From a checkpoint of a small transformer trained on Wikipedia.
Architecture: rotary positions, biases, tied embeddings.
Training: a variant of Muon for these matrices, 522M tokens, 3979 steps.
Each number is 50 + 12 x the weight over the matrix's rms, rounded and kept within 0 to 99. Layers, rows and columns count from 0.

# layer 11 MLP up, 1344x512, rms 0.0986, rows 105-213, columns 128-191
58 44 53 43 52 48 36 47 56 56 47 37 37 60 48 49 33 39 35 30 50 39 48 59 63 47 51 60 31 66 33 59 67 46 34 61 52 38 44 41 36 43 55 39 79 46 56 38 52 44 50 36 60 49 34 52 53 75 46 55 44 59 53 53
49 66 54 44 35 74 43 48 69 49 50 64 54 32 37 41 50 51 46 64 39 39 41 52 68 62 54 65 69 55 59 63 46 54 57 58 48 45 40 52 64 50 36 43 38 34 46 40 25 56 56 28 56 38 49 51 70 52 51 37 45 57 32 42
56 34 62 50 55 43 46 47 36 34 24 45 64 45 50 63 48 59 47 47 68 63 35 70 41 53 45 46 70 67 66 58 28 59 63 53 62 62 57 57 53 37 41 70 57 45 45 47 54 48 37 52 15 46 70 39 42 71 34 54 58 59 34 46
42 44 25 54 51 52 52 60 43 56 70 46 71 25 45 45 42 38 36 40 28 48 55 63 67 63 54 64 46 41 41 57 41 55 41 54 46 54 61 59 49 34 71 47 46 52 45 28 58 52 50 31 39 35 64 49 56 51 47 47 57 41 44 53
51 49 57 52 76 55 54 16 55 57 58 70 66 66 64 37 40 60 48 63 51 56 32 57 48 65 59 25 73 33 30 58 45 46 31 58 56 56 46 51 49 47 34 72 50 67 65 57 66 41 57 50 35 54 59 49 40 58 77 56 56 60 37 49
51 43 55 70 19 66 42 52 60 45 37 63 46 45 52 51 64 51 35 69 45 39 72 34 39 48 80 41 48 57 46 34 44 33 57 53 45 39 41 54 50 58 32 47 74 47 41 61 60 57 61 45 70 62 38 49 66 37 70 37 37 52 52 70
40 43 41 51 26 30 54 63 45 57 60 51 26 19 61 45 19 62 01 68 48 56 73 50 59 69 48 48 64 44 45 27 58 51 29 52 59 38 60 79 60 52 47 46 57 52 23 48 43 48 41 47 60 47 35 52 52 62 58 79 67 61 59 44
66 41 39 72 63 37 49 57 52 39 73 37 64 61 40 49 46 40 64 28 29 33 42 44 49 49 58 30 51 44 49 47 48 68 38 45 55 47 49 68 44 47 69 50 63 55 49 55 50 39 51 42 47 44 52 47 43 62 43 65 42 64 61 65
39 40 38 38 52 55 44 40 49 58 38 25 57 53 47 59 62 54 45 64 58 50 24 51 50 46 48 65 64 54 34 26 60 45 43 29 57 37 68 59 46 63 64 47 66 45 62 43 32 59 47 43 71 47 53 43 53 67 46 55 43 49 43 61
49 66 46 54 58 56 40 49 31 60 55 58 53 39 42 42 48 60 47 68 29 38 51 50 62 59 38 27 48 48 45 30 49 41 52 54 57 66 53 43 55 34 24 83 69 57 57 43 52 39 39 46 52 45 59 35 49 51 49 47 62 28 59 54
63 40 35 61 44 53 35 68 59 48 50 32 69 65 52 40 51 51 41 43 52 59 65 48 46 45 43 38 58 48 53 46 53 58 54 49 60 52 44 45 55 56 54 50 51 60 36 58 64 55 59 46 71 42 35 54 42 44 62 75 62 45 49 60
51 45 45 59 41 68 60 70 60 56 60 78 48 26 54 52 40 36 49 38 69 47 43 22 50 50 27 36 59 41 57 42 68 59 70 68 57 53 54 54 53 65 54 66 35 45 41 73 62 68 33 37 65 50 53 36 70 50 38 42 58 49 44 55
46 53 39 64 51 63 51 30 42 66 40 13 57 51 34 64 55 35 51 65 52 58 41 41 48 57 66 54 42 49 46 60 56 49 37 43 48 33 77 30 69 48 56 23 55 33 61 31 65 38 73 77 46 65 31 35 66 43 46 42 63 58 74 46
28 46 51 52 73 37 38 34 66 48 58 47 31 65 69 48 25 52 39 54 24 70 54 52 35 63 44 50 40 47 54 39 36 65 54 59 62 34 46 63 72 69 52 74 54 48 53 63 67 35 53 39 59 73 37 50 52 56 67 37 50 58 55 35
42 45 34 51 69 66 56 57 62 51 54 41 60 57 45 52 41 58 52 54 49 45 64 44 51 74 42 59 36 67 57 67 54 59 44 46 76 41 84 40 47 38 50 36 67 41 52 63 65 34 63 74 74 58 52 41 39 40 60 52 49 54 55 65
38 50 41 55 39 61 40 57 57 62 85 48 37 55 61 31 52 66 46 45 58 64 45 36 56 56 45 59 35 52 56 40 67 37 42 41 40 23 61 36 56 57 35 51 50 66 49 42 57 63 60 54 39 62 43 69 34 36 65 49 49 33 55 35
35 41 34 49 45 54 41 37 48 78 31 42 29 64 47 46 44 59 45 68 40 70 56 66 36 48 41 38 67 60 50 53 38 35 45 55 46 39 54 48 47 36 53 52 58 45 68 45 57 43 41 53 50 46 67 66 67 52 38 48 54 32 44 50
42 40 40 41 51 25 45 47 62 53 54 63 52 56 61 42 68 49 36 50 38 55 54 26 59 46 17 44 58 53 45 44 42 45 40 49 59 53 61 32 54 55 40 50 73 50 51 47 41 47 46 66 46 57 48 50 58 41 49 51 57 52 42 59
47 44 35 22 30 35 50 35 53 68 64 47 48 53 44 40 62 43 54 64 44 58 52 53 40 65 51 42 49 71 55 50 53 28 60 65 51 51 37 60 66 51 37 56 51 58 47 45 40 50 47 50 41 49 47 51 59 45 49 41 18 62 46 46
54 54 39 35 52 54 70 54 20 25 44 46 39 46 72 50 32 45 46 45 48 69 42 51 56 42 48 40 49 62 52 57 37 58 48 61 39 37 55 54 47 35 55 41 53 48 38 36 56 24 56 36 45 46 49 60 44 57 63 39 40 52 36 35
39 49 54 49 70 59 50 55 65 50 48 70 63 45 54 65 65 31 52 55 41 58 42 32 43 35 53 57 51 35 58 62 70 40 61 39 48 49 42 37 36 56 51 30 60 46 27 80 72 37 45 44 46 40 55 44 65 51 32 30 42 41 47 32
28 55 39 55 66 44 70 34 59 47 36 48 45 55 66 30 48 34 36 71 59 19 44 37 23 55 43 61 29 59 35 72 48 70 49 46 75 42 57 52 39 30 44 54 63 48 47 34 51 71 45 72 64 71 70 45 42 62 40 54 57 47 50 82
56 43 44 60 46 34 51 64 53 59 65 44 40 47 61 56 32 19 32 49 41 74 45 52 43 57 30 46 44 49 52 46 71 61 42 59 40 63 43 80 44 55 35 50 37 52 53 47 42 83 48 41 47 54 55 42 73 51 39 56 20 51 57 68
43 65 52 42 50 41 62 57 53 33 56 53 52 47 48 39 36 29 50 41 32 41 48 46 37 51 54 57 48 44 62 63 49 48 72 43 46 54 50 67 50 34 57 46 20 56 43 53 41 54 53 57 36 49 40 46 80 52 25 62 35 47 39 44
39 62 24 43 62 45 41 40 40 35 57 57 35 61 59 51 22 18 52 48 50 52 55 56 48 59 77 31 72 61 52 40 29 60 64 42 27 60 64 41 47 71 23 46 37 47 45 65 31 64 45 49 51 44 42 54 41 58 59 66 53 45 33 34
55 59 45 56 46 40 71 48 49 60 43 59 44 51 61 51 41 23 53 22 40 29 50 52 60 54 59 57 20 41 58 37 20 46 45 42 62 53 52 44 43 45 41 38 56 38 48 33 38 39 49 44 59 34 61 46 61 37 48 46 45 66 51 28
50 28 40 54 69 54 50 41 46 32 62 41 47 54 58 55 74 65 57 47 63 59 38 57 71 29 36 35 47 60 57 57 62 36 67 44 29 48 37 28 42 33 44 71 52 71 52 29 52 40 45 50 58 36 45 50 63 38 41 43 72 38 46 26
19 24 51 37 51 52 54 33 46 37 40 37 45 55 59 57 53 53 59 59 63 58 67 36 36 48 46 49 42 49 60 54 55 52 53 62 57 56 34 45 48 58 47 49 41 50 43 29 41 64 54 65 33 54 61 59 41 47 47 54 45 47 66 53
45 54 57 44 47 62 58 44 38 60 60 38 45 32 45 57 36 44 35 55 63 57 41 39 61 60 35 34 65 57 61 63 28 61 55 52 39 50 20 48 51 43 50 45 59 65 46 63 34 39 53 43 55 51 45 69 65 49 26 63 51 70 73 45
52 48 59 46 43 59 41 53 45 57 53 41 46 60 30 38 60 47 42 41 43 57 36 46 22 55 45 40 60 54 48 64 48 84 62 48 50 45 51 42 55 58 43 44 65 32 68 51 47 18 60 59 36 46 59 41 56 20 31 49 61 56 50 64
61 63 85 49 64 44 34 52 56 63 59 65 49 47 43 61 43 36 69 28 46 33 38 42 62 49 72 40 53 48 41 39 30 70 55 50 46 38 28 45 49 49 43 49 37 38 50 60 43 45 44 31 52 49 58 44 54 48 60 54 46 43 78 40
37 50 52 55 61 70 45 43 39 59 53 50 54 58 44 40 68 53 67 47 52 30 53 42 65 47 43 60 20 65 41 42 41 43 70 35 51 71 56 67 47 22 55 56 54 45 38 51 48 57 40 37 35 35 61 38 52 54 30 53 46 41 66 58
53 32 58 53 52 39 43 73 60 46 46 50 44 65 56 31 52 48 54 31 50 55 51 47 55 50 46 30 16 33 37 26 50 64 45 47 45 59 73 59 46 60 50 43 38 64 55 61 46 46 34 56 47 23 69 65 56 60 69 47 47 56 46 45
40 54 63 57 47 31 47 71 40 73 71 54 52 41 57 45 68 50 58 43 48 64 51 58 46 44 51 60 58 54 67 45 48 51 54 51 68 22 34 41 64 53 48 43 36 47 51 63 50 65 45 54 45 52 52 46 52 49 36 52 58 82 44 55
43 52 62 43 42 59 23 54 57 58 64 53 40 39 71 36 69 43 47 52 39 44 56 64 65 64 41 49 56 50 58 26 92 55 52 45 43 66 50 65 39 44 55 64 50 51 26 49 40 36 68 42 43 36 48 67 67 43 41 48 57 52 47 49
82 55 33 64 50 55 66 74 46 45 46 54 39 47 42 38 66 42 41 49 59 35 82 52 28 73 61 46 52 53 52 23 67 51 49 69 35 60 57 53 31 37 43 37 67 61 44 52 68 58 50 77 63 65 72 52 43 62 58 56 49 42 57 45
56 55 43 64 51 54 37 47 48 61 70 49 57 51 52 53 32 29 59 46 37 48 48 61 51 35 73 59 71 30 36 37 52 29 50 86 48 52 48 29 62 46 57 57 53 41 48 56 40 42 52 49 45 41 50 40 57 44 34 68 53 61 46 55
53 37 33 58 47 50 53 60 45 74 59 58 45 55 50 70 52 63 69 63 48 36 53 56 39 32 45 52 40 38 57 65 41 54 53 40 60 48 46 21 62 37 74 31 41 30 65 62 34 60 41 54 38 62 50 55 52 60 52 35 54 54 65 55
58 47 18 50 45 54 44 53 43 18 55 61 55 47 41 53 65 47 46 32 35 33 52 35 35 36 43 53 48 57 67 42 53 59 35 53 48 38 57 52 33 55 60 62 50 50 56 37 50 49 47 54 45 41 29 53 63 30 37 58 40 41 63 44
49 61 51 68 57 47 56 42 60 47 50 41 53 41 62 54 52 58 49 41 48 49 35 44 38 45 41 40 59 47 46 30 50 42 57 52 38 52 44 46 44 34 35 35 63 56 43 43 73 56 61 47 64 51 47 68 47 55 85 45 43 50 64 45
50 65 59 75 58 48 28 70 46 61 45 63 47 56 63 67 44 35 78 64 46 35 38 28 46 57 41 51 28 61 42 50 66 66 48 44 26 56 45 56 49 56 51 57 83 51 28 43 50 36 46 62 56 32 55 60 58 41 43 71 50 72 57 20
25 61 66 57 55 35 36 59 59 27 63 40 54 45 28 59 55 56 20 66 48 47 34 42 40 40 63 58 52 64 48 38 76 50 71 57 41 66 65 52 28 52 49 41 54 61 53 41 49 44 61 40 52 27 66 22 41 44 50 72 48 28 38 48
49 28 54 39 43 80 42 43 28 38 15 59 31 49 60 67 70 60 61 57 67 46 47 45 29 40 67 45 50 64 54 33 48 50 49 54 36 58 51 66 39 56 59 24 67 35 46 42 56 40 60 60 46 78 65 65 44 51 52 43 36 49 51 38
67 55 51 44 63 59 37 42 49 37 40 30 51 58 34 53 57 60 63 39 54 71 44 44 39 28 40 54 61 49 51 38 54 52 37 45 50 39 60 48 38 38 47 64 54 52 70 43 40 59 43 48 34 47 34 37 39 61 65 44 60 55 80 59
58 62 35 21 38 61 75 29 54 45 37 64 39 46 64 52 58 31 72 53 62 41 51 67 59 73 55 61 54 71 40 45 38 64 30 70 32 30 41 54 47 47 40 45 56 49 47 57 61 47 53 39 67 75 40 60 50 72 51 52 25 30 49 70
34 54 30 66 47 50 57 37 43 41 40 65 54 55 46 34 43 57 45 55 48 48 56 43 61 53 48 53 43 61 57 48 66 51 41 48 45 52 53 29 36 40 49 66 53 53 41 61 45 44 40 48 67 52 56 62 49 32 55 35 30 54 44 45
56 38 28 46 33 75 59 44 44 70 19 30 72 32 56 28 53 60 48 55 49 38 31 51 57 16 50 55 53 21 31 47 65 43 62 53 48 45 71 60 66 72 57 48 77 48 57 48 64 38 66 32 36 46 42 53 58 68 41 68 37 60 47 50
45 82 52 43 47 60 37 58 64 60 52 55 48 25 47 68 43 45 45 31 37 59 41 53 65 51 41 61 47 43 27 47 44 29 38 55 54 62 23 59 61 52 74 40 55 38 43 45 51 48 49 46 48 61 33 47 67 43 50 41 56 59 43 60
48 61 28 64 68 31 58 50 40 52 43 48 57 63 62 40 25 47 51 38 42 44 58 71 37 69 48 66 31 44 16 37 50 41 69 52 35 39 34 33 59 44 39 24 45 58 44 79 53 39 37 76 56 49 61 41 57 50 48 54 54 76 58 72
63 46 47 66 67 56 63 34 57 53 45 38 50 46 48 40 56 53 63 38 69 44 53 55 62 30 48 62 36 50 47 48 31 41 46 58 65 52 41 53 58 54 43 50 48 54 47 54 48 43 47 56 33 48 39 63 66 60 34 48 57 57 51 38
47 68 43 59 53 53 63 55 64 32 29 50 39 46 37 60 53 46 61 20 38 53 47 42 57 61 41 61 70 43 22 60 48 55 52 36 50 43 43 68 73 51 36 47 41 44 41 44 59 37 50 62 49 38 65 42 56 37 46 65 62 48 52 66
63 52 70 41 31 69 53 48 47 58 33 40 60 40 39 88 63 65 49 57 49 61 36 47 55 36 56 16 74 59 47 63 55 58 39 45 51 36 45 61 64 48 56 68 54 59 56 43 44 28 37 43 48 53 60 42 31 43 43 27 53 50 55 40
47 52 58 54 59 60 61 54 51 34 58 57 52 53 65 55 41 36 42 77 41 43 39 71 54 55 39 31 42 43 61 57 48 52 66 30 64 54 46 23 41 36 39 60 45 47 40 54 50 52 52 07 39 45 42 27 49 67 58 41 32 58 47 52
56 51 37 35 72 42 43 51 47 50 37 31 17 63 67 63 66 56 51 63 59 55 65 35 68 55 58 88 38 27 47 54 21 55 38 54 78 65 55 43 57 54 42 53 40 41 52 54 35 62 64 54 44 31 62 39 29 39 45 49 60 36 54 56
39 36 48 51 42 74 31 69 55 69 69 56 59 58 50 51 46 44 34 55 54 41 49 52 59 40 58 68 49 61 43 39 64 53 50 34 64 64 63 52 49 49 61 44 42 70 64 56 46 66 50 65 52 30 49 43 47 27 47 28 46 39 29 51
48 57 54 55 50 51 29 46 59 70 57 46 63 71 55 69 46 62 44 44 66 23 41 48 50 60 56 41 37 43 35 41 50 32 68 50 51 43 28 54 49 46 52 58 52 48 48 46 48 59 47 51 54 48 51 52 63 52 66 44 59 64 51 52
44 60 58 49 26 59 49 53 41 51 57 50 42 38 48 62 32 58 65 56 67 56 37 48 36 27 41 54 64 59 57 75 58 45 43 70 56 52 49 75 40 38 69 39 50 13 79 47 70 20 60 55 51 38 48 54 46 54 51 52 61 39 54 72
45 48 35 53 30 46 44 46 41 63 56 58 63 55 56 50 53 42 42 39 72 27 24 63 43 43 60 37 71 74 50 58 48 53 49 30 38 31 49 45 51 40 44 40 58 51 21 47 54 46 66 32 44 48 55 55 50 72 55 37 45 70 60 67
56 35 46 59 28 55 42 49 41 59 59 70 54 63 70 45 32 40 39 38 35 55 50 38 82 40 66 36 50 36 54 41 65 29 39 44 56 68 46 63 62 44 65 72 59 63 53 63 39 53 34 57 41 58 65 61 75 69 33 36 40 64 48 44
59 45 67 53 66 55 55 48 48 60 43 54 46 65 52 50 66 63 48 53 60 36 50 43 68 60 43 63 63 56 55 58 44 75 55 47 57 77 56 39 42 36 55 45 37 41 49 43 43 58 54 52 59 58 62 28 56 42 70 55 56 48 51 54
39 41 45 35 57 40 72 69 44 60 53 62 52 50 33 40 53 51 35 70 51 44 40 45 50 54 38 43 64 43 52 49 42 49 48 54 52 47 50 65 61 39 48 41 52 36 65 47 51 35 68 53 81 38 48 53 50 42 38 62 49 61 49 40
37 49 48 58 57 23 51 44 46 45 51 59 55 38 52 49 48 57 65 61 48 39 58 48 60 51 37 57 31 30 63 33 57 46 55 51 54 40 46 47 47 58 47 62 45 57 36 42 51 54 55 56 52 40 73 42 38 35 50 42 36 59 55 39
73 45 40 71 55 50 46 55 54 53 46 56 53 63 60 55 40 58 32 58 59 33 41 61 28 61 44 77 35 46 57 60 44 46 60 40 29 56 39 63 46 24 33 35 55 64 33 53 50 32 54 49 34 62 50 51 38 53 57 48 42 30 67 45
67 49 59 57 27 41 55 39 56 40 58 31 60 70 55 47 67 58 43 51 53 50 46 58 57 31 45 53 53 38 74 61 45 36 54 59 54 55 69 29 33 49 59 42 59 45 31 35 42 56 58 35 65 47 59 44 53 48 31 53 48 28 58 41
62 41 46 64 61 46 81 45 36 50 36 42 50 32 48 55 58 61 70 54 45 82 54 38 47 79 52 42 41 61 66 42 35 52 43 58 51 29 51 57 60 64 31 45 47 53 41 51 50 42 25 39 41 61 59 29 67 48 47 54 59 40 64 66
42 44 68 46 51 54 56 47 48 52 41 36 58 46 54 71 45 64 63 48 48 47 30 46 47 62 59 27 49 55 26 68 49 56 41 36 36 53 48 34 42 26 45 55 58 40 51 59 65 65 59 61 42 34 53 44 34 56 99 51 41 37 49 50
50 58 62 39 68 50 65 23 22 44 42 10 40 44 46 60 50 48 51 45 61 50 60 46 53 72 34 54 63 53 44 68 70 38 41 64 58 44 47 42 42 49 73 26 66 37 29 30 49 42 60 38 43 46 72 78 37 55 61 50 65 43 45 33
66 61 63 36 41 67 49 41 71 55 41 65 41 73 55 54 37 56 46 60 37 40 53 37 40 31 53 39 38 48 51 37 65 59 58 56 52 61 30 62 39 58 24 55 45 54 37 53 60 39 44 46 63 25 55 46 52 35 59 50 33 55 50 76
52 69 27 54 56 67 39 70 57 35 39 51 33 43 72 55 59 46 42 53 68 63 48 41 37 47 44 61 41 57 51 60 43 55 52 34 69 68 30 49 57 71 58 48 60 28 53 64 44 30 62 39 56 51 69 37 53 72 36 40 63 64 72 59
25 43 58 62 56 45 60 59 58 47 68 39 59 42 59 52 43 26 29 45 76 46 57 61 51 49 62 56 56 48 49 45 53 48 50 65 54 33 49 46 46 48 28 54 29 71 53 64 30 45 54 48 52 32 38 60 57 46 46 70 50 65 69 39
66 62 64 57 58 51 45 51 55 73 39 48 27 55 48 64 33 56 38 47 50 50 34 56 61 41 32 44 55 69 63 50 42 40 44 55 51 32 60 68 30 52 59 53 61 52 63 35 32 43 49 46 43 51 52 55 51 53 32 51 42 50 63 48
58 45 55 60 58 55 53 48 71 51 64 39 48 67 71 47 64 72 46 28 61 48 73 74 48 62 51 71 55 42 38 37 46 49 48 49 59 46 59 52 42 73 58 55 62 56 39 53 36 43 63 47 55 70 70 58 64 27 53 51 64 74 51 64
43 38 61 65 54 66 53 50 60 31 73 44 22 59 54 63 32 47 42 48 46 50 35 54 67 30 61 66 62 33 57 70 85 45 49 57 31 39 52 52 64 46 33 55 38 49 38 53 43 56 41 57 43 58 57 60 45 66 32 37 30 53 59 45
47 48 72 34 53 67 57 49 66 51 53 28 45 50 47 35 47 47 41 62 48 52 56 54 53 81 52 60 49 68 53 51 55 36 34 58 62 33 48 42 32 76 57 41 47 28 61 27 55 38 42 52 00 64 68 54 57 47 51 65 61 54 45 47
48 53 56 65 35 51 45 74 58 53 53 47 52 44 48 63 68 40 38 46 57 51 63 61 49 47 50 50 55 41 31 64 60 57 49 58 53 41 44 40 53 46 26 62 41 72 37 51 40 64 43 57 53 54 31 39 49 35 34 43 35 37 54 53
39 54 58 74 39 69 80 53 53 52 51 65 40 51 57 27 41 43 46 41 53 49 51 52 44 53 64 29 40 59 45 44 50 44 66 29 60 37 37 39 35 63 48 63 61 47 51 46 58 55 65 54 46 56 40 42 42 43 60 48 79 68 48 51
38 61 57 55 71 70 61 43 63 48 60 57 68 47 56 62 64 58 49 56 26 67 48 48 37 76 53 44 47 51 46 59 38 51 67 37 52 45 61 38 20 56 51 50 62 64 65 44 61 28 52 53 61 39 47 57 71 45 44 48 37 40 52 55
47 52 50 40 63 67 47 76 49 60 63 50 50 74 40 52 49 56 62 49 49 29 42 27 62 69 45 65 45 33 40 43 70 64 52 47 45 57 37 47 39 60 23 50 48 57 73 43 51 59 59 56 57 49 59 49 71 50 54 50 31 54 28 47
31 77 50 54 55 50 67 47 46 40 50 51 42 60 66 22 49 40 47 39 55 51 65 15 66 60 53 60 52 35 58 63 62 36 54 40 47 39 44 64 43 51 53 80 47 46 60 45 38 65 45 54 32 37 34 39 42 47 59 41 36 59 52 48
53 49 52 73 54 50 48 33 48 43 54 65 59 50 52 63 37 52 50 50 45 47 43 68 32 48 32 35 38 72 63 71 73 56 45 60 58 60 62 42 37 40 50 47 61 56 53 43 44 47 51 51 57 49 58 41 59 48 68 53 39 46 31 53
50 50 75 39 55 49 45 62 45 47 44 44 47 44 18 63 34 56 56 36 40 37 52 53 41 41 72 65 61 57 55 43 65 55 49 60 64 54 51 45 54 54 57 41 45 52 42 49 67 43 60 37 38 17 43 52 65 45 37 52 40 60 40 57
50 49 71 35 46 40 52 70 26 70 61 61 38 66 61 19 38 59 39 68 51 42 54 52 52 33 44 60 71 36 61 25 41 45 51 63 54 72 44 51 58 52 45 45 50 34 56 42 46 57 61 42 42 57 48 57 43 56 32 56 61 54 45 59
53 61 28 62 55 56 65 16 73 81 41 51 46 41 64 43 49 54 31 57 31 78 57 52 67 57 66 50 50 38 50 34 49 49 42 72 55 35 43 62 38 73 44 47 41 39 63 60 50 55 28 69 65 51 54 62 48 68 50 63 52 55 42 69
53 60 62 60 40 71 45 49 34 38 32 41 19 40 53 46 28 65 63 36 49 75 50 31 61 52 62 52 48 34 50 56 58 45 63 51 55 58 47 50 64 52 42 49 37 61 62 41 68 41 48 39 58 36 41 36 44 36 49 55 39 65 33 60
66 61 59 45 53 62 55 32 31 47 31 46 52 57 34 47 38 44 56 64 73 74 49 57 43 51 65 47 48 51 73 56 36 57 56 44 41 54 62 53 45 52 40 58 58 36 46 39 43 69 77 28 34 56 56 50 49 43 54 49 61 50 43 38
55 37 41 61 51 60 37 59 48 57 40 24 33 47 37 62 49 54 35 34 42 53 33 78 65 41 41 48 49 53 61 41 79 33 58 64 58 57 80 49 53 54 48 55 49 41 45 63 49 41 47 45 55 71 18 39 45 34 38 31 52 52 51 52
57 62 85 49 41 67 48 47 60 50 51 47 36 52 40 57 58 62 48 50 62 34 48 42 45 41 43 44 51 44 60 57 64 45 56 51 51 80 58 50 51 66 52 31 43 54 53 73 53 49 94 50 60 46 50 60 55 59 31 59 52 50 42 59
61 46 69 58 36 43 51 68 59 38 43 68 43 55 26 39 77 56 49 35 66 42 58 54 43 35 42 69 38 46 64 51 56 58 51 60 52 52 71 42 60 28 64 26 51 41 57 41 30 64 43 35 33 59 46 66 54 37 27 41 41 56 58 38
28 39 49 50 18 33 39 51 39 46 60 42 57 63 54 37 50 53 33 57 68 60 53 37 80 19 54 39 51 41 49 53 61 50 35 40 14 46 53 65 30 46 26 44 61 36 71 39 30 43 45 44 87 33 56 58 38 43 53 52 50 42 49 45
54 44 52 76 23 47 38 19 39 49 36 46 49 54 53 49 60 55 46 39 57 45 57 44 48 30 52 54 33 21 65 49 35 45 51 53 48 55 38 37 47 54 42 30 51 45 59 41 45 35 44 58 50 51 72 54 49 49 37 55 52 68 54 64
54 60 39 42 61 50 39 42 48 73 57 22 90 50 35 27 37 48 44 33 62 66 50 51 55 49 21 45 37 38 71 57 47 34 51 41 37 60 52 18 78 39 42 57 44 51 53 49 38 42 63 57 29 61 77 74 46 38 57 65 62 68 34 33
48 53 49 50 33 41 39 61 75 57 64 48 60 45 44 50 47 41 40 54 55 50 51 48 55 52 44 28 29 22 52 39 62 35 49 44 52 37 46 48 46 62 45 53 62 29 49 63 23 38 46 69 26 51 55 50 73 29 52 29 59 69 37 56
43 46 60 56 57 44 59 60 53 50 59 61 53 51 38 42 60 49 59 53 47 51 48 51 53 46 74 44 41 60 67 45 52 69 52 63 51 55 46 46 45 47 54 62 54 41 66 35 36 60 51 54 55 62 39 46 67 28 46 48 52 38 52 55
38 46 47 53 55 56 55 36 63 50 35 57 50 57 36 69 43 47 52 56 72 51 29 54 42 50 54 66 62 50 56 56 38 31 60 40 50 39 39 52 58 46 66 42 32 67 56 44 50 37 42 39 54 48 54 34 55 51 57 55 30 50 55 33
45 36 53 48 38 34 43 47 58 55 33 48 44 60 37 66 50 47 49 37 47 61 40 50 18 68 60 58 55 46 37 59 42 31 52 46 28 61 30 53 48 53 50 28 38 50 56 68 54 53 53 39 43 78 33 50 36 18 62 77 56 50 36 53
47 49 72 54 57 50 40 70 55 38 35 53 51 22 44 70 53 63 39 83 46 23 41 45 54 46 36 47 61 58 63 34 33 50 48 60 54 61 64 63 51 56 56 65 54 43 32 28 52 64 60 36 56 66 33 51 68 60 68 47 45 44 59 58
61 54 43 58 29 61 33 43 44 61 73 37 45 60 31 40 54 51 33 47 38 57 50 45 58 52 33 42 30 62 57 60 46 31 53 50 57 50 49 38 50 48 33 43 60 80 37 43 39 46 42 38 42 29 45 34 54 41 44 49 57 36 66 68
45 67 56 53 66 65 48 69 69 87 62 58 44 51 31 56 57 71 56 62 47 35 58 47 49 54 64 67 34 58 50 53 40 53 57 70 77 52 63 41 36 28 52 50 34 45 24 72 55 56 47 65 54 45 26 44 33 48 63 52 46 50 41 59
53 51 38 19 43 52 48 50 56 53 51 55 65 52 40 47 91 41 66 50 39 40 45 24 38 47 62 40 49 65 54 29 47 60 50 55 57 59 50 30 52 52 42 47 18 57 52 70 44 55 58 53 44 39 67 55 54 55 36 57 40 33 31 63
43 42 41 47 50 32 40 51 63 41 32 69 37 47 49 58 71 37 50 48 40 54 57 68 43 59 33 68 47 69 67 30 48 54 33 51 55 48 45 53 51 44 47 68 71 78 56 71 52 62 70 63 67 46 47 61 53 53 50 41 61 53 62 78
45 47 39 66 66 49 65 34 71 44 46 34 46 65 72 33 33 46 47 44 50 66 67 58 65 53 55 41 57 41 53 37 44 40 44 57 57 56 51 48 44 32 53 52 36 54 49 37 57 50 63 61 64 44 47 41 39 45 36 54 54 55 57 20
32 45 45 65 56 60 37 49 65 55 46 47 31 77 49 46 56 62 39 45 39 56 51 36 58 59 39 37 68 63 30 48 49 58 50 36 30 55 37 45 42 63 53 47 47 51 47 47 48 45 54 60 52 63 51 58 52 54 53 48 33 40 67 33
56 41 54 34 54 43 45 65 35 68 59 40 30 44 31 80 53 58 62 53 35 45 44 60 23 49 63 57 58 52 58 31 46 46 49 38 54 50 43 47 57 44 64 49 45 53 40 42 46 41 48 40 33 54 35 39 53 66 40 51 41 28 57 47
41 58 57 60 41 23 67 21 57 53 52 62 47 61 39 46 47 47 43 44 47 58 54 58 53 53 61 45 72 50 45 55 30 62 44 56 59 33 24 62 45 70 48 77 42 55 46 73 54 68 65 54 35 45 61 62 50 54 50 46 49 39 53 71
58 41 47 62 52 45 52 57 50 36 33 37 45 41 42 35 46 31 49 33 63 50 64 54 30 54 49 21 55 64 48 47 62 51 34 40 41 62 45 60 53 60 63 35 57 45 57 37 66 45 38 62 51 58 70 53 62 33 46 47 27 42 67 51
39 46 55 33 60 36 34 47 38 43 37 43 50 46 49 45 72 45 68 60 38 37 41 54 48 62 45 34 41 44 44 37 36 69 36 46 72 29 65 43 37 55 39 57 63 45 30 73 39 52 52 45 39 43 51 35 53 57 36 50 86 70 45 53
65 74 58 39 66 56 53 45 34 73 46 65 87 69 47 69 54 55 40 65 53 61 36 45 47 50 46 27 43 36 61 57 48 53 33 44 54 52 70 49 63 25 36 30 60 53 53 60 31 37 48 40 45 39 31 42 53 44 67 46 37 51 62 60
22 60 45 51 42 49 46 41 39 78 76 40 62 49 38 47 64 66 30 38 62 55 45 21 31 49 43 52 42 52 65 75 57 32 61 29 65 70 42 60 56 54 54 26 52 55 57 41 47 57 63 48 58 69 33 67 65 43 17 56 45 52 64 74
72 50 55 52 36 52 45 60 49 64 57 35 47 42 25 57 40 26 38 51 60 27 50 50 47 51 46 70 51 54 71 54 60 44 51 57 35 52 42 62 24 45 48 52 62 32 59 42 12 66 68 51 57 50 47 59 65 63 48 35 47 42 41 51